python train.py --n_layer=16 --d_model=512 --n_head=4 --n_kv_head=4 --head_dim=128 --d_mlp=2048 --vocab_size=39924 --activation="tanh_gelu" --norm="layernorm" --norm_place="pre" --norm_eps=1e-06 --positions="learned" --qk_norm=false --attn_scale=0.0884 --bias="all" --tie_embeddings=false --parallel_block=false --extras=["capped logits"] --init="normal" --init_std_qkv=0.0277 --init_std_o=0.00489 --init_std_up=0.0277 --init_std_down=0.00245 --optimizer="muon_variant" --lr=0.00153 --lr_mult_o=2.0 --lr_mult_down=1.5 --beta1=0.9 --lr_head=0.00329 --grad_clip=1.0 --warmup_steps=200 --schedule="wsd" --decay_fraction=0.716 --decay_shape="linear" --final_lr_fraction=0.0 --batch_tokens=[65536, 131072, 262144] --seq_len=1024 --doc_mask=true --train_tokens=609600000 --steps=3987 --dataset="wikipedia_en"
Each number is 200 + 40 x the weight over its row's rms, rounded and kept within 0 to 999. Layers, rows and columns count from 0. The size before them is the row's rms in percent of the matrix's.

# layer 5 attention key, 512x512, rms 0.0613, rows 0-99, columns 384-415
095,180,194,172,261,189,106,177,225,190,201,217,239,224,155,145,213,179,273,191,181,211,217,198,192,157,191,167,221,196,194,223,270
097,141,196,225,160,121,274,177,171,197,200,308,216,215,200,225,204,201,217,267,154,139,227,260,206,218,196,229,214,204,155,200,188
100,219,174,137,192,246,224,145,112,205,201,126,187,170,195,161,195,99,180,204,197,230,132,211,192,215,200,213,225,179,225,178,273
099,213,222,224,247,257,223,176,189,179,185,219,258,117,104,166,194,165,196,245,152,200,171,207,174,202,149,258,224,248,187,250,245
103,254,212,233,222,208,204,210,181,217,208,202,175,167,228,135,183,162,242,205,189,157,231,277,190,154,208,266,273,158,224,134,255
102,173,222,194,162,179,148,228,253,151,190,208,245,203,238,174,246,163,181,164,278,199,177,217,212,152,194,231,188,209,187,241,195
107,184,212,181,233,232,186,194,162,124,200,274,248,206,299,154,145,272,220,176,157,183,206,126,173,145,184,145,194,168,181,194,181
101,176,216,167,148,235,187,177,171,174,222,271,259,198,158,229,208,198,213,176,164,215,220,190,154,308,216,274,223,185,190,196,118
096,229,173,204,189,190,190,157,195,195,236,253,204,107,213,223,206,180,228,170,250,174,223,258,227,245,207,214,159,222,138,148,188
096,248,207,157,186,217,238,162,263,202,221,204,228,178,173,209,231,261,215,143,161,238,222,261,135,161,142,148,109,220,231,217,169
101,240,219,163,225,210,151,193,248,290,232,183,206,182,176,172,216,198,244,159,235,185,234,252,160,229,183,191,291,181,251,202,247
100,249,171,207,248,234,193,138,238,215,194,153,216,194,200,266,196,135,208,258,182,102,152,178,167,192,115,196,230,221,183,297,176
094,175,225,196,221,213,240,210,235,171,235,178,158,206,170,236,235,220,262,167,161,197,145,183,158,203,176,246,149,162,144,227,258
098,222,201,180,226,167,199,214,264,281,164,185,242,180,193,175,214,234,145,276,205,207,164,173,120,200,170,193,258,194,240,218,184
102,186,234,161,248,218,200,259,189,182,206,186,224,178,158,252,218,245,209,151,202,266,202,229,130,145,191,210,215,126,221,183,185
100,232,183,224,254,266,198,228,200,222,187,170,209,195,227,222,114,183,179,183,201,180,216,154,233,124,160,161,208,189,191,206,178
101,138,239,193,204,162,239,128,202,177,235,217,97,182,214,178,167,255,188,141,162,149,262,201,172,167,210,175,239,259,219,194,130
102,227,210,245,228,109,213,172,232,203,201,189,169,215,232,200,218,180,202,164,172,201,205,171,143,197,193,218,188,245,237,128,256
111,244,209,162,203,216,209,195,230,159,180,265,151,207,243,162,290,157,277,216,273,227,132,117,273,167,179,228,205,174,199,205,198
103,214,204,153,202,263,228,212,234,220,169,206,185,239,215,213,159,183,114,206,263,248,172,223,271,167,163,199,239,248,262,206,202
099,194,186,253,273,316,86,164,157,172,153,151,236,243,169,187,213,202,220,148,219,193,219,240,240,179,191,195,226,270,221,212,129
100,180,206,305,207,235,236,177,261,203,262,180,205,221,262,281,256,248,250,178,167,157,219,192,208,169,218,181,235,219,181,204,202
101,203,206,268,226,146,260,300,228,160,178,247,201,272,227,226,199,201,201,217,251,208,189,135,158,142,234,323,165,241,188,176,129
101,178,101,200,145,180,212,226,191,254,228,166,171,189,196,249,163,268,207,256,166,167,224,207,84,260,228,225,238,150,152,172,221
105,173,148,223,182,288,256,218,242,220,250,191,209,195,165,158,188,218,207,147,223,190,199,226,210,196,217,213,187,184,238,173,231
105,156,183,250,284,196,191,205,231,178,198,221,144,217,205,224,253,201,261,192,152,210,248,193,223,195,176,182,205,257,162,153,187
109,262,201,220,294,198,224,228,227,183,246,194,144,172,242,213,173,218,203,177,115,145,175,172,163,222,242,243,257,176,222,188,206
100,187,228,166,229,209,176,165,209,208,211,230,110,165,182,215,191,226,124,280,150,254,89,186,259,122,198,172,141,221,212,172,226
102,167,225,152,179,220,231,221,155,301,195,203,223,137,192,190,196,195,179,215,186,207,198,200,257,188,171,211,196,220,213,203,214
097,268,184,136,231,191,158,162,173,207,214,247,267,281,190,245,187,192,171,232,221,242,247,156,189,171,195,209,138,195,261,233,241
099,224,154,222,163,198,188,195,198,194,230,107,196,212,195,167,232,261,188,166,231,171,216,225,168,169,191,268,253,185,184,146,265
101,162,251,204,148,232,165,182,166,236,241,241,253,130,144,179,150,193,145,252,250,147,184,160,250,190,214,200,212,202,208,134,238
100,175,170,217,205,100,238,295,170,183,227,206,230,222,175,231,286,150,224,198,140,145,201,186,178,252,154,219,97,155,209,197,201
107,181,214,225,169,228,186,171,183,182,187,188,204,236,146,162,264,185,281,244,221,268,246,184,268,141,140,226,227,186,148,183,94
098,257,234,234,266,168,235,204,162,196,148,186,192,250,172,231,261,210,147,149,157,201,261,205,146,171,173,201,196,209,251,155,209
094,204,196,255,261,186,176,186,248,252,217,227,224,215,161,102,184,221,119,241,182,192,204,204,225,123,217,171,110,211,238,195,195
103,180,211,171,181,200,137,207,201,63,282,239,100,208,186,130,245,257,276,280,215,142,279,184,149,69,210,254,202,236,202,240,228
104,219,184,180,187,191,278,170,159,246,269,186,170,209,217,206,225,169,249,182,119,141,173,211,149,185,254,164,94,208,204,127,285
101,166,152,233,202,194,256,315,162,216,233,209,139,185,220,199,174,141,192,245,215,232,240,192,157,197,262,202,210,157,183,231,215
096,270,159,191,209,228,142,217,289,245,195,156,178,216,151,224,224,185,85,183,164,227,189,94,172,159,225,218,230,204,176,136,207
096,177,116,154,198,200,212,204,169,204,261,205,231,212,200,233,206,171,248,150,142,291,222,215,250,250,177,181,236,223,233,186,297
100,206,140,180,209,186,193,191,202,164,215,192,194,188,194,223,179,162,162,178,212,197,219,176,228,230,173,159,132,186,259,155,192
092,202,222,262,319,213,235,230,201,195,229,189,189,134,196,256,233,205,196,235,190,208,246,173,167,238,158,215,189,217,162,173,150
103,209,197,221,170,252,186,247,169,215,203,270,145,183,179,153,252,134,226,197,260,270,232,220,218,252,224,277,273,174,264,215,224
100,136,146,245,217,183,129,222,245,233,165,193,208,186,226,143,224,154,148,240,216,246,171,158,194,248,265,184,223,194,243,242,279
097,228,207,218,168,148,198,147,188,214,196,132,190,133,177,145,160,168,269,269,213,203,178,208,186,234,275,195,144,169,247,174,166
096,176,233,219,254,215,235,214,165,235,147,131,271,134,189,176,160,256,167,219,205,182,221,165,231,175,175,196,241,311,110,242,171
105,200,232,235,202,140,195,180,202,262,243,232,219,177,172,276,177,190,115,128,291,176,189,242,182,200,271,216,260,221,197,252,188
106,175,119,171,172,192,205,224,195,189,248,283,233,177,215,176,183,205,260,196,193,162,188,184,213,212,214,160,211,237,181,213,222
097,281,193,146,238,251,209,195,248,186,217,161,146,191,197,234,181,241,237,254,244,213,201,164,66,151,242,164,206,136,204,188,208
103,213,150,105,254,265,123,157,177,202,187,229,178,124,252,178,158,189,260,150,142,273,221,141,237,148,242,224,252,151,228,215,248
094,185,287,304,187,196,175,192,172,115,184,223,201,221,260,162,208,199,216,199,190,177,231,210,189,257,229,253,204,171,140,210,181
101,235,276,122,227,216,152,138,212,235,242,183,200,177,120,115,160,158,184,223,152,185,151,198,187,141,144,193,230,265,162,167,189
102,213,216,198,213,184,188,232,222,204,172,197,184,156,190,185,168,236,185,182,219,262,172,256,148,188,204,224,230,179,158,267,295
102,171,142,260,212,173,167,210,191,244,267,194,122,194,182,135,207,177,153,225,177,131,271,183,255,211,193,231,183,181,226,172,125
099,256,222,213,123,205,195,166,249,156,136,221,200,170,180,171,208,190,216,215,215,227,157,265,159,201,199,178,173,199,247,166,207
102,208,219,258,213,203,180,229,146,150,246,168,186,228,152,207,117,251,229,214,185,187,257,132,127,175,223,196,201,260,192,187,180
098,154,253,278,201,189,159,113,219,253,177,179,164,191,153,290,141,208,280,172,184,279,229,216,203,240,143,185,228,193,171,154,239
099,233,225,191,228,200,199,285,248,94,166,256,135,121,221,267,148,187,210,184,229,178,190,208,223,204,240,237,135,229,172,187,212
098,197,156,244,202,261,233,196,113,186,218,197,246,152,189,165,220,233,162,243,134,187,236,230,189,222,195,194,228,169,144,244,187
103,189,186,242,196,192,170,189,231,192,229,219,159,168,153,176,217,219,199,277,218,204,197,293,164,214,185,219,157,192,201,221,211
098,228,180,217,275,161,228,175,233,194,203,276,177,226,205,152,187,250,178,265,243,265,151,149,195,212,215,141,231,196,169,229,209
094,164,182,181,203,164,223,176,143,316,180,173,111,231,231,226,253,224,236,208,243,140,176,164,140,229,153,188,191,145,188,192,200
093,185,228,206,200,220,239,243,258,222,174,149,218,260,210,205,140,156,202,150,133,225,222,190,238,247,275,176,272,214,184,213,187
100,183,198,203,146,168,208,164,197,165,181,210,206,207,200,167,220,164,254,248,231,214,197,226,135,239,172,146,194,196,227,182,343
104,201,151,198,207,217,192,232,182,223,154,173,196,236,139,203,202,181,145,291,215,128,126,190,174,265,201,239,267,198,161,160,260
101,285,193,239,204,105,217,170,236,269,193,194,231,173,179,223,206,154,162,251,178,141,212,139,205,138,199,188,188,235,225,176,152
101,195,147,183,206,267,199,153,229,202,216,169,273,254,257,222,229,178,159,204,248,159,189,149,210,230,111,175,181,146,267,239,233
103,184,206,207,236,246,156,176,247,159,216,209,230,142,265,178,170,205,186,207,194,197,186,118,163,115,145,152,186,180,230,130,261
096,149,166,231,170,217,215,223,194,225,214,222,153,139,196,160,175,179,226,259,159,230,195,149,238,220,176,144,220,139,256,210,251
101,164,212,108,188,249,240,232,237,210,216,202,209,220,234,171,202,210,207,154,220,248,203,180,190,181,173,248,174,210,191,215,236
105,259,178,249,153,219,186,232,115,164,193,195,256,237,154,127,187,222,240,179,168,251,241,323,149,244,177,225,154,151,135,212,230
098,258,197,207,189,91,209,141,218,245,281,226,138,248,150,215,230,237,256,196,141,215,176,164,168,238,225,310,165,209,224,194,191
100,177,247,194,145,218,145,203,175,239,270,161,164,172,232,220,120,231,163,189,231,177,240,192,191,158,199,184,201,206,159,202,170
101,154,165,168,201,200,239,232,218,150,226,223,152,210,269,182,272,200,266,229,161,193,203,160,228,167,176,172,201,223,232,231,193
104,203,213,158,271,265,198,229,199,150,230,164,84,161,246,298,222,276,200,156,229,129,188,143,167,235,151,141,181,200,113,209,232
104,187,201,139,322,178,255,187,215,198,162,242,239,119,210,170,200,151,190,192,207,180,109,224,217,199,177,139,248,151,211,202,200
097,252,215,205,175,209,206,206,297,267,202,187,117,264,229,159,231,237,184,199,156,287,199,136,159,264,163,163,221,190,198,209,248
103,211,112,180,244,204,227,230,198,218,209,171,186,160,208,186,128,167,185,156,208,170,223,180,219,182,299,195,238,235,179,170,205
105,103,171,203,242,259,178,247,192,240,211,209,181,235,180,173,232,216,185,143,164,146,176,207,171,277,121,257,215,141,224,163,235
100,141,168,199,199,250,175,188,175,201,181,225,203,284,152,294,176,226,217,132,184,126,143,172,273,221,178,243,159,177,173,240,216
104,238,198,202,276,249,272,206,234,209,194,185,194,218,230,219,203,217,210,209,294,250,107,172,220,217,236,208,237,224,240,191,275
100,261,237,172,214,225,236,208,255,168,206,201,200,176,231,263,163,226,249,147,251,204,182,172,212,238,243,202,196,183,171,225,195
109,236,226,226,233,233,216,272,228,201,253,228,129,214,164,131,290,203,238,153,123,219,167,222,195,223,232,212,211,151,141,180,243
107,200,263,183,163,176,219,221,206,199,214,112,237,216,266,207,135,157,241,185,217,264,178,211,151,181,173,182,226,187,145,227,228
106,204,160,182,233,224,205,239,161,144,176,197,176,239,200,202,180,214,215,222,174,173,285,250,251,251,227,119,109,209,299,156,182
095,162,227,219,136,206,199,80,249,186,187,159,259,146,267,253,192,155,222,164,165,195,196,166,181,250,223,218,267,157,175,238,179
098,188,187,179,197,223,265,186,269,265,212,124,234,124,148,217,189,128,187,238,195,235,177,254,213,197,196,259,204,197,213,185,193
104,190,167,269,218,266,204,208,261,232,205,247,169,195,266,179,227,150,258,225,149,124,175,202,225,200,188,178,246,249,219,206,149
098,213,212,194,221,185,186,205,265,166,146,153,121,237,214,185,181,209,168,166,138,259,144,190,182,147,195,214,224,200,171,228,236
101,156,167,91,223,172,107,174,193,194,180,202,115,193,249,180,197,142,201,227,163,224,213,222,254,270,161,186,242,153,242,247,161
098,187,202,190,238,179,109,202,184,206,191,194,166,217,141,160,180,213,211,265,162,171,226,247,164,199,228,182,179,203,132,242,130
100,157,212,214,224,168,214,144,184,153,204,162,205,175,170,178,177,221,164,221,138,231,170,274,128,180,263,272,149,210,200,175,151
102,188,219,145,233,248,188,152,270,229,228,195,201,200,195,148,142,231,198,141,212,247,158,151,171,210,196,247,190,181,140,207,173
104,148,201,166,211,151,133,250,223,220,236,206,193,210,198,195,228,145,248,148,176,189,249,186,168,191,269,250,207,220,168,177,191
099,167,189,124,234,204,260,191,197,158,233,184,182,203,209,213,238,236,201,217,220,145,173,237,238,250,201,160,191,218,227,215,221
101,191,216,196,139,187,169,180,152,191,243,250,192,176,153,207,236,192,210,286,204,187,242,259,178,195,155,128,252,172,214,97,255
102,232,210,236,189,161,207,245,237,222,178,71,181,179,192,254,251,132,180,214,247,245,154,135,189,166,245,175,154,205,279,186,106
104,165,218,251,221,231,209,236,159,173,191,209,203,236,155,164,207,202,166,223,169,213,156,174,254,224,216,223,217,211,204,188,202
103,101,290,130,249,227,178,161,257,221,198,189,266,204,161,172,190,218,132,149,238,223,199,257,199,197,170,259,232,234,254,185,160